Part of a small language model's weights: MLP 192 GeGLU, 0.892M parameters.
Each number is 500 + 25 x the weight over its row's rms, rounded and kept within 0 to 999. Layers, rows and columns count from 0. Numbers have three digits each. The size before them is the row's rms in percent of the matrix's.

# layer 7 MLP gate, 192x64, rms 0.326, rows 100-191, columns 0-63
105:497485538522514453479540491516503453517544489500481521524545468483537468499482492508463513516554479487489504520463527494520477464521467519488495498517496529504483537457469490493496482529479534
103:509527483450524497531496514521489525454490522466509492478514510483511496528477528516468485492544489474486538498456470518542500524524493504536487503492427557477466486520515495497510502531497520
109:528494508499473547493470523489502469485524511499476537517537518475530534461502512511497497469464455522494520513497488491502465561503501491508481512501524522495517571524518499525491489476454546
101:535509450474471496503521515499520486484516483495463526490503518489526519507470493539452521568531509515516524501467487494500481517491514456519486503523514481476483528481454463533528487498552528
100:524516507498521479535493534495494514504504484461513543492498537522526513506505510511554501498526476524543508470442462525494463521455500527463539482511464513518517533507479480475528464509529500
086:491505500466461501492519496517481478544423504484495514522486502486466509472491517510472515455474509543525509459474475532495465515469502533524529546504489511511481545526537516480521507495504480
098:505488525484478557513496466469498504477466493481498510536527493543511493500487492484532473493516461526514523474498510472512505556493516507481460529452504460489527444482538528491513525463483502
113:501503474495542486443516521491526512441504429500509537523518472521469494481486503495500537480515515425524483465491486492517520527503514508518539479498485502502500518516494504502527483496508552
103:474474497488515492502519469529535516507464482544470513528519525538505499502464512451507448446511530483555494489524514535505492501553466520505516553487517520500512490517490503533490512492513493
096:508487536486474473459536463505507451491522522505525503502516479498497532433533515495508529464510498492529543476475552518520521527490498525539499485494498536481478521528512504479460492506532474
108:476511516481545491539530525512464506512525453512473535536517485525478514537495486520473492548517507497466485485497473515509501437518446515533507503509493500496498503462550505476479481529499472
107:449487489547495486493490500483495503479508482448473519495538489531507494490471494533498531487494479496486457481509496530496516476486479518565493510418476502466546478495499510491480481523468500
094:506485519484516466528479529526508482496479517480467492476508509488563489493532489482513486495533487500489483452516467510522532485481485463463460487534433504522510528532490533498548521503472519
105:480530465474507519540516490483509534452508512486516500512471513501455550498481500507496473429498523501485533537502512510512485474530484523510487515517492493508440491491538476539478501494453475
103:500429531475510516513516489498501470493547475489496504521508522493546508494497501505513528491465501488499472528480502457455460523515542524503472506510510469467465475487446463505451489516507494
094:484477529485502473515472505524487520531493552506557506475518537492503540486485504497483498541482507530466519517491466564489476520509500515495478535502510484517502553487518493544479514465548496
105:484533503491482526480546488505492486506464507474496549548499517461497484468526466498515525501499497506499472466490503472597541490517508520497517513472509494516504481465488521475513478461498475
117:518485498555534493467519545495512548479509483509481527514525482499518524487514487505476516497536484467495484493500463473495485456523523488462540455488500539485515543493552543483529507487491516
095:492520540492492516490460482525567527506479526506498541543491559494485489481489494496493473503559524505503487496534482508521476531497502485551519502491479501489539525463482493506502518451509465
106:507503505527549497491478521473553455501478505455470498496472513508486508508491537525552488507473495485540531489493517498489514505492473507526512539528508533511511485502529539496529417490497487
100:507450536500491509517504526491497515501478491519477519486513556468526535488488466466466474468502503486528508455540486487478495490440461497528512495472480498473499488542537529488534517487520471
106:505502509497483479530510485518446455491545461491485512478526526517540491531551478541487462516487494503515495492518529459498529481478506528482488498515501545470489475499509515489455465492459460
111:508507516517519516490524500506517508460497533504485507524504481551479549499495509507515452529546462477554528455513492485513506552480501463480515486545497518462535524492531511528516486481512522
121:472525481507554549506477487504515432466488508502491510544503539535503480492471494482472475532516500515535499476519525529519499526514516496528534524503481505476525513495452481480526459469528504
103:468503511501475478454543513512511477518520449496522526542459488521492515511509522474474482472517481488557498525484552540525492504473498493521483514514500514509505506520543501486467516548548493
095:462484522494447484565505449477502496517491497455486496457490521503508504489532472477499491453507517484481502505509463496519482531491492497518550532504529478506497546491492491488453476451484489
106:539478447501465524533477495512484490476510506500490429504474460465502499496525475447457506487493507509500515509470468482523494569498485506508469474510480540468502520508500502476503507519470482
097:496517501471482511511421514500500494519481527511528517525494460502535517497489546507512484500472489491483481506513512537514537536474438539538490520520460482490510531470483496509488462475538498
089:450504500470506503515514488515527479485473517507508487531512558470529500512496501501464478474534520484544502483469477513479493510513495452505467562519497475491474524522550493487522493445470519
107:513484536513529528475483479486514522530540473486529531473501492492456524518556526477459489475496531477538525492453478481534492503491481494467494537496498506529470472500487453523476530494520518
098:478477485482479536503488455477503524492504550489490485491535496491464541547480510463475502483527475537488536514539480519478511484487470466495488516489530455531464524548510499504516544508497517
097:497494489506506478495481533537500512470508465531533486504472495521468482518551506498517493490524490520473479496475460524497539454543494526485460488490499557462468488476519502472527496512517439
118:476462516493517473500533481504525527494464506486463525523522532461463488481472530485482509559493500505528510493530470452467516439514496484515509471486469515520491529507534492514519473501470464
096:503479490512478461489490479505478462496498511525476500519518481453503524484515509461489503514481551461515523491510522506500501552476471505523444439467484508477559538519485521538487496504510500
099:483489493528497513503500485497487513492503511457507499513465519527470473473476531481469501478511550447537477496457488519487482459504483466525526512518514508512433528508552469469522482487474472
108:517528440506485516473527487516486510462526504555503541502526502458472488515516518497495530464492506498515538540453512490492494496502467493486554481452506481461547522482524507493498516522485502
109:488490539497463530510503505508533472522498476528492546520491520446495478471507493528479464458489474446498494490532515518445502500521490483517526446466508512493506443490501465490502483498478481
085:509518470517510515502472448494536526502498473521479505469564474552500511508507496528485517471459535487483507519476508483460503496514514512512509530557481441503450508516478493498528525504498481
093:445450469476533477500508554516525509491486519506473487467551517469486546522506494498459506507513507506507517468460453543475510499500469533480451517514482519481481487519480520499497500493499507
103:520515496530482500496460463468544511518514510533519474484538488485504499549542530558520520530492475490551485502505513522476542481487483550488487478545500519503479497475515506509458511513502525
090:507489551513508501468505523478508518563487563512443471506492505511484494469490468519477533512474460535490512512463521480487540461493491520526540506495493495472533483478497536509507485490528510
106:505527478485461486434502489521481504459508494507512527530498494486478493505485527504494488483474529516510473508497466520538495486523511484506468473548521491559540513524503447522543527487455483
122:507504496484491531464517554506506520435470498498518512539530508504503530486520511495469474511516484452524511484491492521528493561555508513501497475530463531522487524549530523495507502472498507
084:497492500534501503486530520497497494502474473520451516538469476525507496500540496515539546487459520531506478480495481557458487493512460490501486529482496548490528491499499542486483524509521435
095:514509499483521526509514531476503494513465511462496525513564505476480526497538533541499535506537480513562515470518474510514496553492472523481534490488473534501495506512535493446510490484484484
119:509509503502546493479515511511479537509445505451478547500528515466505515476513528490496508517535488473499512464501469492547492450494496449514517490458476503501489512509505505491550490437496480
108:480463510485536532530489476503496446511513511517456552507453467492489512519524515510485495507520479462485523514516504495512478532473545462510514479526496485503501492467492449539513519500468552
107:468461507512527470455520513501522496474493499509469554485538489489431525490478534474479541506516475474486482508488519525499485480543522519536504455459497501497505510467503466480504491481471517
092:493496462495497463487525462519494501506503490493499532513537509503484520434475537510496482491453534490552514523468524511475482510532537530507492508515532490528532487471497493493495425493490473
107:474507501492482503540530503456499462489474502472497521492500496497531516465479487523504532515497485490506554510476478478486545522550486465488483485513486463471549514489470503515526507548445462
095:532488499459498514488475512487553530497483501487533469503496507527477484460527500504511468476510460493528507464507454512517505514514519483446478544508482525485552564519510518503502464471514492
090:487491507463498496497505488514497527493535485515458550512508511537469421507483530519497475518492545549532457496473510541519497484507486543517486494514463492502504519476494542499478496526513471
111:518501476491495499458443498514490469501504528497506512453480513540503529539446506526463494546518524458517530519498475496509528496500481498530514479463495497467524445462531476512502496495504531
093:521443541530487499510524550495472464534508507454508512454494501496505556534540501508514518492472537484516484506493511527483491559480516505498532527525513484503526499521463479509491500466482519
087:479498520535526540480518529464501483516523540548465527544489479526512498513495538506476505500450468494503495501523484514552490527516491491540464527506528505456488509465499474467479526518473508
094:478504537513522497500518493514519543436480509461493527509520544499510525459502547485503496524540463511558517502477478500516488504471474488517525526510466513497453523557502498504512501489473514
090:507520484467543517506485506473483511520499538519494497502474485522480514521491565471464536547486502465555479525520468467497487537505507526553482474453512521525489519481500491507527501506481519
097:519511500507486512460526490506525517491519489513468564529555458483477495487474522497505503498525511460548513491519515526503465558501534494506484503546532498531484462497521506514526512471521537
094:482483514483492485487511547493491497468497465472554494489496522499493474486510504557466499520505483483533464462466495499507535516453494518485517522506512495524509475561527501530552531535511466
107:477512504510523495489547489475532528483506468481505564515499507514503537487485576495487527465487451532544482499476491465481490463481525502523515453509503492468467495481514496509481480487493486
100:472511493506486506510495491460492476524496481489496527494499489500449482510519558505530493465511498485509467475517474504476517515482548493472519484528510568515470478461539461475460446510492489
093:519480565510504488495496493460535513538490501525485548496521491507504515508464539532483521522521468476515472531522467516485501534505531493503560531483465501464477462474514490495505458512508512
108:488526431501461525480487482483509494537500551518493500486537469502533491501526479531510510518465507486475521527504469553496471528520548510537505520504523484475509520457511459498481511524474501
097:501469541507525534490535528517487504498498483467514495534532525521501513515477513502446468527515504473497471480481476503511490456508525550514537484435522518524456469518510542511482498481509513
102:491534508463536468502532532457540506518479516450500484510535507474531539504489508538470489488468437475512494463477529521505523501543493515508522465517484494477490493514525521509495482475516533
097:457483510472495526478502467503536487502473536482506459454509493471506487467527480541534489536514498492521544460473498494543486500500489538483534503466492460491480483517468493480542480465476491
091:501473467532523512468502502519528502499521454479515534545524510518490493510509478487479504538506506466463509510475495535485499506520478515496484531476485493492426522517521506502494477410510497
089:506492478511489543455500496486494487507498478497536460484488504496492493499460518507554471506498487516484515467468536578530482486502451465498503494500493523531517481531478508465548492514500548
099:495481502444489493491467487500474480508497464465522506518438484499473477464511484466485539478515516473506527479508466469486503494520534518540449525489477478456483490496499557525498510504519528
098:498529525461486498508523494460476482566485466489512536517503471476506511495525519489501514518513485464496457529500494515459540487525513462438494473520481523493508546482476469494465499496502465
085:527456505441508491532452479494498507491479510489516462497542548465557542491516500499493496514496497548501500506519512491500512526513501488507472532507504465504540495554473533527523485493525524
099:467484535456518538509481489525465489486506478516488530507526493507500545456481549495489540503485516518493496509457452475433505515476484512487473494511476508476468543515475504517482530516500521
093:515459506488486468494481473468511465482503426495486492496514500507500468501517491475522448476533515489445512524538498498533536491569501511517497511490513472464478519505488482509470523474479477
110:517505478495508454516498524523499486500528532513501503528487504491498535480512461506514538538531478499574454475485488502517514502545476473489491509493480509497477484423543525491488481459497503
096:480526514502503506494484506478499506524516523494522483503491544501493553481500529547501530498480561491515547507504501521475476487514503478481500594479491486491513462506501447529503516481496535
102:529478506473482503522514500471532496534532483472468501548507480523505485493471475493501534494522548507516472513489491483463474573518507529521505501505510520479511511433472493510457485486537475
098:530494501480507492525506478512441433496493502473489502510512526511540463476510479531482489494449553515499453482465454520491496522506460501482467487493491475480529537516485487490508495519502539
098:484526488459547534469476469477474516465467499517489501531541501479537519489487489430514460496494499486480476475498493506489513499500480485488518479507466447519517517528499546498509541507526465
092:524500469511503536441543509514497550491535484531495491522505499494495504491511503515490527484498504462554481465516499525518447504478531541501481468506509525512515504547504509498508535535547538
112:483429529450485507500501471462507492505520468526529507497498494516511511539508484457492487491494452449485477506473498475514474543497492476475477473492477452494488504517529515526494547528478508
089:506487549470524478455501507468493479490486472491502513506517516477454475509520527508481457526476556467511498516523522508500502481494444458505535502471508496450494508458505486467483486452516488
096:480467500487487481516503458489537508483500510489515473454525515553486519518512537523498542478527487521504565524475490496508528477532506472526558507496477527491456460497467492473497481504502522
095:531519489504450521499488511463504506510512477470488528504527475477480479539453502489519483483496479530476472521505477467523531534478536488494503494448501486486505507467470463507474491481581508
102:497533499487479528452476521470535492486499460502525529546517517517477494489541524476459497466501507457532475460493533527532504529503514520488463509476476498523508518523517487498526565490485509
111:512479512477480476516506492483502486501481513483477480534507506539533532493493546500507483467500488496466460536480450485519483527507522473515529532470570493474494515483499462523522467556529515
084:504486513439463487498508488502484517502516476535496477479514511505528464538507533502521526505480481507489549564466486478508530519502505501520503480536533497502468525436520503470486473458481479
099:452490503481514522492493497510468471504485498512464544493509556488542487519496464512461534526487540459496501537502479511471486504491452488531474550486496484479453509505502517500509508448481484
110:514517512485553551526552489547500486479479462496468490465499529522509480494507545506494491500536510457509469478478505494474504477478500449477537482524493526463496523479495490463535487477493511
103:527465488549451473479534487507503483529509506482478499469522476517460495500470511466456493526463505519494517522520465476470442535498476525490491513521530460516516534510464499515503512519502466
107:525478519515496511524470502501524511503455522489542473508512498550519492503532498501537520553518506502500492455470513502537529465519510489457523490507501485478494509451566498494553507503499462
108:491488480469458517464551513454521582504517508482497466508503467530500479481448507474487498461498512505507503473447494516467486486519524529532509494524490523498486485509463474511510484504492522
097:514519517522472509504477464507515476479516509502553453484497535537475466483481495487503490535446521514545509488554484481520497528490535554511479491467504498542477498470498523487506499493525466